Weights of a small transformer language model.
Size: 18 layers, width 96, 4 heads of 32.
Architecture: LayerNorm before and after each block, no biases in attention or MLP, untied embeddings.
Each number is 50 + 15 x the weight over its row's rms, rounded and kept within 0 to 99. Layers, rows and columns count from 0. The size before them is the row's rms in percent of the matrix's.

# o: layer 9 attention output (transposed), 128x96, rms 0.0763, rows 65-95, columns 0-95
# v: layer 9 attention value, 128x96, rms 0.0895, rows 66-95, columns 0-95
# q: layer 9 attention query, 128x96, rms 0.0957, rows 96-101, columns 0-95
# k: layer 9 attention key, 128x96, rms 0.0961, rows 96-100, columns 0-95
o65 113:41 47 56 82 86 43 46 39 48 21 39 28 55 39 47 60 36 51 53 54 70 40 56 43 57 42 51 46 42 33 40 53 51 35 79 48 54 51 31 70 35 47 55 38 43 32 30 58 43 59 54 91 61 40 40 68 30 74 40 56 52 65 65 41 35 64 53 73 64 32 56 26 64 52 55 53 57 29 85 36 50 50 54 57 37 59 79 29 86 49 69 50 55 32 22 53
v66 112:45 58 45 69 59 39 44 60 62 30 56 55 46 77 12 63 61 84 36 64 67 61 34 76 71 49 49 32 33 70 58 54 68 55 60 64 35 33 50 51 08 67 31 44 37 43 63 46 52 37 52 68 47 45 58 41 51 32 46 39 25 46 43 53 80 43 59 37 51 81 58 51 52 34 58 46 66 20 76 47 34 50 43 33 35 51 63 31 64 57 49 43 78 60 63 67
o66 120:35 43 80 58 56 57 63 60 55 60 52 72 29 55 36 28 51 27 20 56 26 57 39 62 52 46 62 48 61 36 31 36 29 47 33 60 52 22 62 54 49 78 35 30 58 34 48 33 42 27 49 61 27 66 60 58 53 39 37 56 52 45 58 63 85 47 45 41 57 34 42 55 43 64 42 63 81 48 85 03 52 72 64 51 49 48 73 61 46 33 62 50 37 56 50 46
v67 102:31 62 53 56 48 46 51 33 50 65 25 56 47 73 67 46 71 45 46 33 36 52 51 31 59 61 65 18 38 64 42 21 53 58 62 36 67 77 52 50 51 36 80 74 49 57 61 57 40 41 95 54 37 45 53 43 68 52 40 35 36 78 52 36 64 24 56 67 34 46 45 23 79 30 58 41 36 46 35 61 37 53 60 55 36 31 34 31 66 63 23 32 38 55 62 38
o67 113:64 40 91 70 43 61 55 80 42 37 46 44 31 64 70 36 59 32 63 33 24 52 48 58 54 68 53 49 39 60 63 23 60 65 29 59 57 53 71 77 44 63 61 48 47 36 54 70 53 50 27 48 59 45 38 62 32 46 24 44 21 48 52 50 65 37 61 69 51 57 28 62 51 44 61 33 37 25 58 42 41 14 48 58 67 39 58 52 26 32 28 31 49 73 35 30
v68 115:67 61 36 40 52 59 63 40 73 38 46 58 55 25 39 53 28 38 48 71 44 75 18 51 40 52 38 63 66 45 60 49 14 36 78 37 24 63 66 52 60 49 40 23 43 39 71 39 14 41 39 70 45 41 70 53 57 50 66 68 33 50 46 68 39 78 60 18 37 65 25 54 25 21 50 50 49 77 36 60 57 53 42 54 52 49 52 45 55 40 39 62 65 39 54 44
o68 120:29 60 28 57 53 56 36 51 45 68 37 38 19 46 50 78 55 56 42 41 24 57 62 57 38 45 66 59 57 89 53 63 24 30 79 31 46 45 24 55 41 41 27 24 38 37 73 43 67 56 58 73 47 72 80 67 64 45 76 52 38 57 43 35 40 72 31 34 45 57 76 67 49 56 50 24 52 34 21 60 39 61 54 60 64 50 53 47 51 64 59 41 50 40 64 52
v69 107:67 70 44 54 30 64 56 24 52 34 78 67 63 18 69 68 57 46 23 71 46 66 64 50 60 48 67 47 43 26 74 48 53 60 56 50 49 20 37 42 40 47 22 63 34 45 39 53 64 39 57 33 83 30 32 51 41 39 75 47 58 48 54 32 41 45 46 28 69 63 63 41 56 40 48 45 70 31 24 25 56 42 36 67 51 54 31 45 32 55 71 54 81 56 48 48
o69 122:66 62 43 43 60 27 56 43 48 53 71 44 48 67 26 64 16 58 30 60 41 58 62 44 53 62 23 77 47 49 54 45 41 49 78 61 37 37 39 50 53 51 60 52 53 36 46 57 12 57 70 46 53 46 50 64 53 65 46 60 39 78 55 50 56 32 17 47 46 35 40 31 36 74 35 00 35 47 11 44 58 36 70 53 43 64 56 63 65 66 55 32 53 61 58 66
v70 108:76 44 40 59 69 42 58 40 55 43 69 59 47 45 50 66 41 25 49 46 64 46 62 39 63 57 47 59 36 40 48 46 26 73 54 74 28 34 42 33 56 37 32 30 42 61 70 55 51 48 47 73 42 54 60 35 45 34 39 86 57 32 62 57 63 83 58 18 66 56 64 40 36 52 32 77 49 61 74 49 25 58 53 04 51 56 42 37 43 31 57 57 84 38 40 38
o70 112:40 49 61 47 55 35 56 30 60 63 40 48 65 38 33 68 56 35 45 69 31 56 46 57 21 47 63 43 32 47 59 75 26 45 67 44 51 61 54 69 42 35 29 34 86 55 61 50 53 65 68 61 43 63 63 46 75 84 39 63 66 54 47 52 37 56 41 46 41 43 56 31 64 56 46 19 68 37 39 33 28 73 61 27 38 62 53 44 75 43 67 47 41 47 23 96
v71 103:36 43 41 20 36 67 55 80 38 61 47 53 66 28 24 55 45 49 50 67 73 61 22 52 47 63 52 59 58 30 40 76 30 74 47 51 40 67 49 30 79 79 41 31 44 59 63 56 27 63 68 58 51 60 27 55 62 60 50 39 54 58 33 36 59 72 63 52 57 38 17 54 77 47 35 36 71 51 40 51 66 67 49 59 62 54 47 32 88 38 52 49 26 42 48 48
o71 105:41 64 29 35 80 59 32 53 72 55 56 52 46 40 38 51 62 39 55 63 39 42 53 43 60 41 40 65 64 69 52 48 64 39 68 68 50 30 35 22 34 50 45 05 60 61 54 23 32 71 36 63 64 56 59 44 58 51 72 19 49 67 64 50 49 68 32 58 53 71 62 71 67 46 53 02 35 38 04 56 37 33 43 49 49 47 39 57 50 45 53 43 49 43 56 48
v72 114:62 26 54 40 35 37 40 41 73 32 46 39 75 56 50 50 30 49 59 80 57 44 50 58 56 28 56 51 60 55 47 63 54 43 66 44 57 55 61 53 51 78 38 65 28 41 33 48 45 71 43 58 69 71 19 67 69 62 59 49 29 53 46 61 49 26 45 45 58 53 69 66 38 68 48 62 42 85 42 49 31 97 36 66 59 60 49 21 09 52 52 42 63 44 36 34
o72 104:52 45 29 58 54 51 37 64 52 41 62 20 52 55 49 87 41 71 46 17 54 47 29 48 61 28 60 56 47 61 38 52 47 50 79 45 04 31 32 35 45 72 57 59 48 24 59 44 51 42 51 60 62 30 54 38 39 50 69 39 54 78 66 54 36 76 26 41 71 60 39 41 90 47 35 56 40 72 49 67 44 52 37 39 60 55 30 47 63 60 73 56 49 58 63 63
v73 103:39 39 72 44 48 52 69 69 47 33 38 48 46 70 68 58 25 58 69 55 67 47 65 43 61 62 45 76 40 26 36 30 45 56 31 29 57 31 73 49 40 62 45 28 57 83 59 49 33 43 63 75 65 48 70 18 64 62 15 40 54 54 41 69 32 71 59 65 69 38 84 36 41 38 63 67 67 63 55 36 28 45 55 66 44 26 42 39 35 57 47 45 45 62 57 44
o73 106:45 58 69 36 43 55 60 55 97 66 20 41 29 42 57 43 37 51 51 24 47 59 56 24 28 41 47 37 62 37 56 71 40 57 17 49 44 35 74 34 48 57 37 66 76 74 80 60 71 73 40 51 63 23 59 38 60 42 27 52 54 58 54 52 24 54 57 29 70 76 48 58 51 71 88 41 56 40 49 48 46 43 51 56 48 36 53 49 41 34 55 57 47 64 44 60
v74 099:42 38 65 32 60 32 73 52 57 58 37 39 49 79 48 50 44 62 63 47 41 50 60 45 69 57 62 35 45 53 31 27 75 65 30 60 39 54 48 48 49 36 57 58 43 50 49 54 67 28 64 43 64 50 33 49 33 38 15 73 77 49 74 57 39 30 86 53 31 44 49 44 66 99 75 47 37 62 74 53 66 76 38 51 50 20 63 29 43 43 42 51 46 39 61 55
o74 103:47 20 69 38 41 39 58 57 45 48 45 48 77 39 62 59 62 54 41 48 44 56 49 46 68 67 77 35 60 45 57 35 56 56 11 40 14 39 60 59 39 58 54 79 79 43 47 43 61 69 51 37 66 35 63 51 29 61 37 36 59 84 49 65 48 68 77 67 39 39 27 22 71 47 79 49 56 35 40 50 55 62 30 28 52 34 31 65 65 49 29 55 43 56 35 55
v75 112:56 63 53 34 48 24 59 33 53 58 64 47 72 44 65 44 40 52 44 24 47 55 28 31 61 53 67 68 59 65 52 27 32 43 43 56 53 71 58 50 76 41 60 39 53 34 68 53 30 53 51 70 77 50 66 58 70 59 48 51 46 53 38 46 63 52 68 67 55 15 14 30 80 82 36 30 48 56 39 58 24 77 69 67 50 43 50 40 48 53 72 61 17 50 46 62
o75 113:61 62 51 75 51 45 60 48 43 33 45 53 75 31 42 67 64 48 46 57 45 55 63 33 56 42 56 42 34 58 56 44 58 69 29 58 66 63 19 55 44 39 73 21 71 38 42 43 65 37 48 35 86 26 75 41 37 21 67 22 40 80 32 35 65 53 34 50 65 62 71 44 65 48 47 32 64 30 37 49 56 11 42 54 63 44 42 49 80 42 55 49 53 39 69 61
v76 119:40 60 46 36 55 38 61 72 44 41 66 55 49 35 15 64 29 47 49 36 48 46 32 68 49 41 45 41 62 71 58 68 24 37 48 35 52 70 40 54 70 63 61 23 45 44 73 61 17 75 15 56 24 32 31 42 37 41 88 64 42 44 64 57 56 66 46 40 56 57 66 67 35 18 61 62 54 58 53 70 51 29 70 42 64 54 44 44 59 30 58 43 41 69 66 51
o76 117:30 48 32 37 42 55 46 65 53 53 54 62 58 44 25 56 65 51 69 76 33 43 40 51 56 44 48 27 55 90 61 74 46 23 53 44 42 64 41 57 61 46 19 01 50 54 42 43 57 68 46 49 52 76 30 48 59 58 73 40 50 49 41 29 56 56 47 48 59 41 72 71 38 53 41 61 44 82 48 38 31 60 50 73 79 53 60 19 32 38 66 35 46 56 75 43
v77 113:68 33 39 46 31 60 37 28 59 40 49 46 48 65 79 54 63 79 73 72 71 33 41 48 62 45 71 34 55 46 32 61 41 45 47 48 53 50 57 20 57 60 52 45 25 63 34 28 52 28 68 39 74 50 40 43 44 47 22 47 76 44 65 42 55 29 53 44 57 81 48 31 53 37 77 74 51 74 73 53 47 48 31 34 48 66 27 50 38 67 47 71 39 27 54 23
o77 117:65 52 32 48 27 43 45 62 62 58 81 18 39 66 59 80 56 58 39 40 46 42 51 46 47 59 67 57 35 55 55 51 35 52 34 57 29 37 61 40 41 55 63 68 47 51 77 32 42 64 61 45 44 60 61 61 76 50 39 35 61 59 60 72 46 69 48 56 18 47 35 45 71 24 52 13 43 50 02 67 43 23 57 57 36 65 33 47 76 49 42 37 51 75 53 64
v78 117:35 77 51 20 69 42 60 63 54 46 48 71 55 36 64 53 54 38 15 23 18 30 67 61 37 43 76 38 52 47 41 58 33 52 50 28 69 50 42 67 53 37 57 74 65 39 63 59 12 40 55 52 51 49 63 27 71 44 74 56 64 20 38 47 32 56 41 50 32 41 24 47 41 70 58 31 43 51 52 40 32 45 46 47 80 48 64 63 43 37 47 30 56 52 54 73
o78 127:71 33 58 55 47 49 80 46 36 49 60 64 57 50 66 26 50 60 57 51 40 34 54 78 42 60 28 39 62 72 77 45 65 73 39 32 45 57 29 48 58 30 24 51 56 34 09 59 60 62 48 47 52 45 59 49 46 56 77 69 19 81 21 30 64 30 42 49 61 56 56 28 43 47 73 59 45 67 57 45 41 26 72 49 54 37 37 40 40 35 55 39 67 35 42 31
v79 108:37 43 21 53 61 55 59 44 81 58 39 54 71 38 68 36 38 94 65 51 70 68 55 34 36 49 34 51 37 55 48 91 40 57 25 57 67 53 62 48 45 70 34 49 35 55 57 65 58 77 37 40 50 28 40 68 60 50 45 64 44 33 69 51 55 42 52 40 45 37 54 72 61 63 49 25 54 73 63 61 49 84 26 29 52 52 56 61 76 55 29 53 53 37 32 37
o79 104:48 55 13 65 55 40 42 45 39 69 56 46 45 33 60 68 59 16 46 26 51 37 37 64 41 51 84 55 58 48 47 63 49 52 65 70 20 62 50 22 62 60 61 29 67 32 46 40 59 50 52 51 64 65 52 30 51 44 61 23 60 77 39 43 59 84 53 44 31 57 36 59 57 45 49 52 26 81 15 63 35 66 36 34 46 55 47 76 58 53 37 40 68 69 35 51
v80 110:23 26 53 48 66 47 55 60 54 39 45 74 46 41 40 51 53 54 73 58 41 36 51 60 60 54 43 39 51 52 54 31 61 52 42 46 74 35 32 60 54 49 52 53 84 34 63 75 20 42 45 40 16 35 41 42 29 39 39 59 16 81 30 45 55 55 41 47 58 69 73 65 35 21 47 80 57 30 33 76 38 42 69 73 63 51 73 50 52 47 37 62 53 75 55 61
o80 107:35 46 46 46 41 48 54 44 52 43 25 70 39 66 50 25 44 59 58 40 48 48 41 47 60 32 52 34 73 42 32 50 56 49 52 58 69 49 65 59 73 45 34 59 53 39 48 68 33 25 36 69 42 53 22 48 52 59 30 53 46 38 63 27 56 37 82 65 68 55 42 66 47 57 46 96 51 57 86 27 31 52 61 93 82 46 57 25 36 43 40 64 63 40 45 33
v81 119:37 66 66 63 69 22 73 70 60 56 47 49 49 29 35 53 39 34 58 67 68 49 53 50 55 60 43 52 37 20 41 51 53 36 83 43 32 48 63 62 42 51 26 30 59 42 68 54 60 47 00 50 50 51 57 50 81 80 61 37 64 63 31 44 51 63 50 43 46 68 30 27 32 25 69 54 62 15 33 43 48 43 47 50 36 41 55 61 52 52 59 48 22 57 69 43
o81 120:44 43 45 40 61 50 55 65 62 71 38 41 23 26 48 43 38 70 39 61 52 53 52 28 44 30 38 64 60 50 58 45 30 37 55 50 85 36 60 54 36 52 56 42 46 71 58 62 60 07 36 42 44 56 51 71 37 34 62 44 45 42 68 18 64 49 45 44 50 45 76 66 42 67 64 80 51 34 94 41 45 79 72 80 49 37 46 55 40 39 75 45 39 44 36 57
v82 105:33 57 52 46 58 47 67 51 75 37 37 70 60 57 92 57 49 62 29 53 53 31 34 23 52 77 46 46 49 42 42 42 34 55 46 62 67 66 70 62 77 41 43 63 32 38 60 39 51 37 49 57 65 40 16 52 67 62 59 55 63 41 67 78 45 35 62 55 62 27 42 70 31 26 42 47 67 50 58 57 19 53 37 35 46 38 74 70 53 66 27 59 35 77 59 27
o82 109:61 36 27 53 34 62 42 76 51 84 52 42 24 48 53 60 41 46 36 33 42 49 55 63 45 43 48 16 50 48 69 57 52 66 52 56 41 24 39 41 62 42 40 53 62 51 56 55 46 75 70 71 83 56 37 53 38 22 39 40 42 87 29 41 61 87 59 42 44 50 40 57 71 41 66 45 41 50 42 75 22 70 67 41 50 57 52 48 56 44 35 19 34 69 36 72
v83 109:65 31 39 64 77 62 70 66 85 28 40 45 40 53 46 68 46 41 77 90 33 66 58 69 41 57 67 51 61 62 63 61 53 45 63 62 61 57 29 38 25 58 27 48 31 41 47 51 43 56 48 30 37 55 69 20 48 39 68 59 65 42 71 45 47 69 63 42 46 35 26 45 38 78 47 51 63 63 47 52 66 56 55 63 69 70 54 41 19 30 77 33 55 48 62 57
o83 118:38 40 41 52 36 28 56 39 36 65 64 35 59 44 59 58 43 52 51 54 54 56 36 35 52 67 39 90 63 62 33 51 45 50 56 55 17 74 28 61 41 40 36 53 27 20 48 39 48 63 58 49 33 79 58 56 49 74 93 36 70 67 37 59 37 33 47 59 58 60 30 36 66 63 64 31 45 52 51 43 60 71 69 49 60 25 71 37 78 40 56 65 39 24 49 38
v84 107:61 63 73 31 58 40 63 58 44 44 38 58 44 69 62 30 38 24 37 35 65 64 72 29 57 54 34 79 64 41 38 04 51 69 61 65 31 62 63 60 69 53 48 45 76 68 55 55 74 18 70 42 34 57 42 83 48 57 57 55 58 50 36 66 62 71 35 60 46 33 51 50 35 73 51 50 45 55 30 51 68 52 43 42 45 26 43 71 54 41 53 44 18 68 51 49
o84 109:61 35 48 40 57 57 51 50 52 27 26 55 54 30 65 60 37 63 50 49 58 74 72 44 37 58 37 23 45 38 46 47 69 38 75 36 72 29 59 64 30 45 55 63 60 77 45 68 72 58 46 66 68 32 42 57 52 32 41 58 36 42 42 29 09 85 62 59 46 63 74 54 62 44 56 53 77 23 37 54 52 72 19 36 29 46 46 63 53 57 63 66 37 41 30 49
v85 112:56 67 61 78 27 47 59 69 56 47 44 52 62 72 66 69 40 58 63 61 65 22 64 45 57 41 51 52 59 21 65 66 76 25 67 29 52 18 35 69 50 65 58 70 56 51 37 33 79 66 44 69 70 30 51 04 48 49 61 47 60 47 31 50 30 40 43 42 46 38 50 72 40 34 66 60 50 22 47 47 69 42 66 53 31 54 45 50 56 53 67 47 74 47 59 40
o85 114:43 56 46 45 41 46 66 58 51 38 69 56 34 55 46 16 10 61 76 40 44 54 67 50 48 40 20 80 55 26 59 37 31 55 42 23 55 39 63 51 68 67 62 68 43 77 33 43 55 39 63 31 42 36 49 49 51 48 32 61 49 90 63 49 70 26 57 68 57 40 51 53 27 82 39 39 45 54 65 63 57 59 68 67 35 33 60 32 29 40 52 60 36 39 44 61
v86 104:41 39 30 38 35 50 54 53 54 72 44 25 36 70 59 21 41 29 33 46 25 43 52 36 63 43 46 59 50 44 63 33 27 55 36 70 50 52 66 43 64 15 74 57 59 52 45 29 49 47 88 66 53 76 50 62 64 68 25 59 39 47 45 62 53 57 64 53 40 39 31 39 57 62 36 42 54 66 81 62 41 69 42 28 45 33 66 46 70 38 51 49 09 59 34 62
o86 111:39 39 83 66 47 67 43 47 61 57 27 60 57 22 78 61 79 62 50 40 51 32 57 75 44 38 63 38 30 34 62 45 71 52 38 54 67 32 26 47 29 26 57 60 74 69 58 38 69 70 46 70 74 31 60 49 51 51 54 45 45 38 59 76 44 67 70 29 51 64 42 36 56 43 52 69 61 26 74 56 51 60 33 13 44 63 53 34 56 39 29 48 44 59 46 58
v87 108:50 43 38 72 38 52 59 39 38 61 23 58 62 87 49 37 51 60 63 54 41 61 53 45 66 47 59 68 51 29 67 25 52 43 73 71 36 32 36 57 14 26 68 52 36 66 25 61 54 44 50 44 62 50 63 61 32 39 59 43 45 39 61 17 29 60 63 46 25 53 86 42 42 40 48 66 82 61 52 56 68 45 38 54 61 45 55 30 49 59 53 69 50 48 81 22
o87 117:58 54 54 51 48 42 43 54 18 13 46 40 40 51 60 55 38 65 42 35 50 59 58 38 63 65 55 63 57 57 54 45 44 47 70 63 30 51 55 51 47 61 59 55 29 73 83 39 60 72 79 65 48 75 39 74 55 70 35 57 45 54 59 63 61 32 51 19 45 25 46 34 42 81 48 27 04 21 30 48 62 50 34 48 45 41 49 40 85 44 39 52 49 63 47 43
v88 110:54 43 64 53 54 52 58 64 78 26 30 48 40 68 39 26 30 64 53 61 57 44 48 48 62 33 83 66 51 52 72 68 56 45 50 20 36 50 57 36 27 67 28 65 46 66 06 44 55 56 61 60 50 66 29 72 52 50 47 62 30 59 22 48 22 48 53 37 37 27 78 62 29 63 46 50 69 47 65 36 38 61 47 54 62 29 73 44 32 34 35 46 64 51 46 42
o88 114:50 38 44 42 64 56 39 41 43 50 33 60 33 42 47 58 42 63 49 25 38 52 30 61 51 18 46 57 59 54 47 54 64 49 52 32 06 09 38 44 52 73 64 57 67 47 58 41 61 66 55 96 64 43 58 59 52 51 64 85 80 73 59 58 25 59 52 26 61 72 30 43 70 70 59 45 29 59 42 46 63 57 38 55 47 35 39 52 56 38 45 66 23 62 41 45
v89 115:60 44 62 77 36 68 32 32 63 52 57 71 60 69 58 22 33 71 19 25 58 63 48 20 80 39 65 15 54 38 59 51 60 57 50 43 65 56 31 74 48 41 60 18 48 45 38 55 61 81 58 25 45 53 18 61 46 42 56 48 33 46 39 37 35 38 66 71 64 58 52 62 60 52 25 50 61 66 44 37 38 64 34 45 34 60 63 44 40 43 52 44 55 51 57 27
o89 116:55 57 34 46 63 55 49 68 16 23 49 38 61 58 28 69 34 54 62 60 32 75 45 83 58 36 47 34 41 42 60 42 44 49 57 69 23 46 39 51 53 42 69 46 60 41 50 60 41 88 44 82 62 83 20 29 37 54 19 26 57 70 58 69 55 54 54 63 61 54 48 47 33 57 32 44 27 74 36 43 78 37 49 50 46 64 29 50 64 44 50 54 53 40 42 46
v90 112:44 49 37 64 46 38 52 60 70 74 48 37 56 28 27 52 66 51 62 58 76 63 30 90 35 22 57 34 38 62 42 69 44 56 43 65 53 48 40 60 36 62 29 47 45 34 40 38 27 45 53 60 52 54 57 08 54 56 51 61 45 60 34 42 41 65 46 38 79 47 52 44 13 44 45 30 47 27 73 66 26 38 41 15 36 37 64 67 50 63 66 50 69 38 57 49
o90 113:54 44 40 51 54 51 35 38 78 58 55 58 38 56 43 29 48 27 43 56 66 36 19 51 62 36 49 54 60 42 58 46 25 58 41 41 83 55 47 48 52 40 35 41 63 44 20 36 67 12 68 53 23 52 52 53 64 41 65 48 70 50 62 61 48 43 82 39 60 33 63 65 44 61 49 70 91 46 97 33 53 60 79 56 49 51 58 62 55 29 46 49 65 41 32 45
v91 115:45 57 38 17 38 41 35 63 26 54 43 49 71 51 37 28 51 51 49 22 41 52 21 43 43 69 63 20 47 46 33 59 65 64 39 51 47 79 43 35 43 68 35 53 38 39 44 32 36 48 67 76 65 60 35 35 65 36 50 30 33 43 65 46 86 47 69 47 62 72 50 50 76 26 65 47 64 62 51 53 43 66 43 48 35 51 78 59 62 68 35 32 20 64 62 40
o91 120:13 47 55 63 68 71 45 82 48 58 62 47 44 56 29 48 59 38 32 40 47 30 35 62 95 68 47 31 48 76 50 58 54 54 45 59 51 36 45 35 46 63 55 35 75 52 64 24 20 57 49 43 39 70 45 36 50 26 28 46 47 77 55 61 64 69 42 49 50 53 54 69 61 32 67 48 50 55 39 24 33 14 65 40 43 61 41 43 46 55 53 40 48 82 67 32
v92 112:67 47 37 72 35 54 50 56 41 29 70 42 52 73 17 51 91 93 74 64 58 16 57 52 41 44 60 65 73 34 42 65 68 38 48 54 43 28 44 48 40 63 62 37 53 64 66 53 67 54 23 42 70 53 58 50 40 52 22 47 84 37 45 59 47 33 50 50 68 57 27 65 47 58 49 52 58 47 64 49 59 23 63 37 25 52 26 51 49 39 51 50 61 35 52 43
o92 107:50 64 53 27 36 52 67 45 65 33 86 53 56 49 45 53 61 37 39 59 61 66 62 48 35 38 50 57 53 30 45 23 40 64 17 50 44 72 66 54 59 53 62 56 34 83 67 13 37 55 41 39 21 45 62 64 64 47 32 51 65 21 50 50 48 38 40 77 31 42 60 38 34 44 28 48 51 80 47 83 61 68 60 60 29 50 51 52 76 40 51 36 45 27 61 57
v93 105:63 48 37 19 48 56 41 60 20 63 45 52 58 45 48 70 45 64 71 39 55 34 25 60 48 46 51 45 70 56 18 56 41 40 46 75 67 49 60 31 35 84 38 50 47 43 33 31 70 39 45 38 30 36 56 34 48 40 65 61 58 16 44 47 71 45 48 25 72 35 57 67 43 77 35 76 33 43 87 63 54 31 55 67 51 49 66 49 54 60 70 63 48 31 41 65
o93 103:57 53 34 52 48 52 68 36 57 66 53 54 59 68 63 43 51 54 58 75 58 46 32 35 68 72 52 44 54 40 33 50 74 48 63 23 42 46 47 34 70 36 36 13 40 59 18 24 47 61 73 21 28 47 71 29 65 48 59 36 43 60 37 52 39 63 65 58 44 29 71 60 89 34 58 52 88 61 50 42 47 38 37 59 26 54 56 36 78 61 52 64 48 63 58 46
v94 103:60 21 51 49 48 54 22 44 58 63 20 43 47 46 63 79 73 62 40 78 31 60 51 51 62 71 73 36 56 70 64 73 53 64 35 59 51 62 66 16 34 40 48 56 47 70 53 60 60 37 17 40 14 70 42 39 44 48 48 53 50 34 48 60 32 31 65 42 42 69 37 42 77 42 44 55 57 40 72 66 38 44 71 35 41 48 29 38 33 38 34 60 37 40 68 64
o94 104:63 20 70 38 35 49 50 54 65 81 74 25 32 54 62 40 89 51 46 56 28 72 16 46 45 51 61 44 56 45 65 60 66 66 37 57 46 37 34 62 24 53 54 43 46 49 46 48 19 47 38 55 52 78 82 50 51 79 35 56 60 13 33 49 55 34 64 41 36 56 30 60 60 50 39 53 29 44 35 47 33 59 51 51 58 52 44 45 56 49 28 71 40 61 72 55
v95 108:35 46 43 60 78 61 66 54 46 47 54 44 69 44 45 64 35 52 59 78 28 57 70 57 61 47 33 63 45 43 45 43 54 41 81 21 61 65 67 55 47 72 35 70 58 38 56 57 23 63 44 55 55 41 80 62 51 41 35 71 52 63 59 61 44 46 24 20 29 38 60 19 58 50 57 67 60 44 39 36 45 48 74 80 66 45 44 20 45 35 43 61 76 84 38 42
o95 105:31 74 63 59 46 41 53 33 53 37 24 30 34 35 58 67 40 56 60 55 36 31 53 31 44 48 60 73 57 54 38 44 59 45 53 36 36 53 60 59 51 75 38 31 20 28 70 61 63 59 51 60 63 30 63 73 22 66 46 66 47 56 43 34 65 58 26 47 70 75 40 40 84 70 55 38 09 62 53 50 35 46 53 81 62 45 63 41 37 37 57 27 62 62 63 66
q96 073:81 50 48 71 42 75 29 34 42 43 60 75 35 33 60 35 47 49 58 24 40 26 61 37 12 44 57 27 57 30 46 59 67 57 67 68 37 55 43 63 50 67 41 23 34 62 34 28 63 61 47 85 42 35 33 51 55 31 41 44 59 56 53 32 42 67 38 32 54 26 37 31 43 29 54 30 69 45 32 51 26 53 44 55 70 46 52 62 44 34 56 58 75 47 73 51
k96 098:26 29 74 44 86 41 70 61 46 52 38 64 43 56 37 48 60 29 47 52 61 56 63 70 32 33 87 38 85 64 94 52 62 42 50 56 54 38 64 62 36 68 48 41 27 21 49 63 47 64 38 28 60 51 44 53 52 45 52 62 29 54 57 33 46 54 45 35 73 59 52 69 45 34 59 44 22 43 47 72 43 58 45 53 25 63 43 21 39 46 61 50 53 52 47 21
q97 100:49 27 76 69 45 38 55 68 53 66 32 61 48 45 60 47 46 45 52 68 46 54 54 66 62 50 75 29 61 61 57 37 89 55 37 75 69 52 58 58 63 48 67 47 33 45 68 55 40 72 41 52 54 47 48 71 14 39 51 29 35 41 63 35 20 67 58 59 77 47 45 37 56 48 46 54 31 23 78 38 63 18 66 68 36 57 55 46 40 19 59 27 47 43 31 39
k97 091:34 29 54 42 83 49 60 62 31 36 23 65 52 67 76 33 61 48 33 51 44 33 58 61 20 27 45 39 72 53 80 71 49 29 53 25 39 47 51 43 40 62 75 57 31 52 49 46 51 54 43 50 56 45 67 33 40 53 57 48 53 67 79 27 58 36 47 38 65 70 78 67 55 51 62 43 23 55 63 30 48 45 33 56 52 69 39 38 49 47 48 65 54 91 39 23
q98 075:38 54 69 55 41 40 45 41 38 33 21 90 63 35 45 64 56 20 43 32 57 64 66 46 48 46 40 23 44 41 48 56 88 42 66 55 73 60 68 62 46 39 56 38 57 58 45 49 46 67 27 52 58 53 21 40 35 28 56 36 38 57 47 41 54 34 52 39 76 57 47 58 41 34 67 41 58 55 48 41 37 52 90 62 32 43 54 32 64 13 69 64 39 26 65 37
k98 072:33 33 71 59 59 63 70 79 36 70 63 39 51 28 74 50 21 36 54 54 56 60 91 57 38 46 51 54 80 37 67 61 58 47 34 64 59 72 48 36 43 60 59 21 63 46 51 52 37 53 52 51 50 53 45 52 49 38 72 30 65 46 52 42 35 47 54 59 53 49 32 84 48 29 44 46 49 33 64 72 45 25 34 26 37 82 64 30 42 30 53 26 31 56 32 46
q99 094:65 46 48 43 43 78 24 44 56 24 73 37 39 60 31 49 48 40 49 27 53 60 73 38 38 53 39 64 27 24 51 56 50 42 65 15 27 13 31 34 46 53 63 48 68 62 17 66 46 35 62 64 47 81 34 26 62 41 48 49 58 56 47 40 60 37 23 84 44 42 58 67 51 57 66 51 68 31 56 67 48 54 46 54 63 35 42 48 51 59 64 66 34 75 53 53
k99 104:46 50 43 35 48 40 50 68 70 46 52 13 50 39 59 75 42 41 61 46 45 50 62 38 60 48 42 40 48 46 27 68 46 55 63 61 69 42 60 37 65 37 27 28 46 60 62 42 41 55 47 68 34 78 40 53 54 71 72 62 36 11 19 50 63 33 55 47 48 49 33 55 28 52 73 47 55 33 35 82 53 57 77 49 74 38 41 39 38 25 65 67 41 25 84 66
q100 087:46 57 32 45 47 63 37 60 72 18 64 39 70 58 37 54 64 59 62 36 49 39 79 48 48 48 37 50 16 55 54 38 40 34 84 38 50 46 26 45 36 53 46 42 75 76 27 52 60 49 58 34 67 70 49 35 71 48 63 43 53 64 39 55 56 62 44 52 57 70 55 77 51 38 60 50 82 39 36 65 44 74 34 36 57 07 42 50 56 68 49 62 28 65 75 65
k100 113:58 63 54 49 53 59 46 46 86 45 63 18 50 31 64 58 55 50 45 33 60 75 48 41 72 43 58 68 37 37 23 61 58 60 61 58 63 44 55 33 61 69 15 50 73 32 55 46 57 48 53 73 39 82 37 52 56 59 52 45 34 40 24 34 55 58 32 54 65 34 37 37 21 50 76 23 65 41 39 75 25 48 58 55 54 40 49 66 38 32 50 56 57 11 68 55
q101 089:44 28 45 62 24 84 32 95 46 26 65 53 47 46 44 49 68 47 76 25 61 26 72 52 60 62 33 24 36 64 50 16 72 54 61 45 53 58 38 60 39 77 43 36 64 52 35 56 34 66 49 66 58 45 55 62 30 33 45 42 42 37 60 60 61 39 41 54 50 80 42 55 37 49 80 45 64 40 56 29 40 65 55 53 64 37 70 28 53 44 56 53 28 53 53 50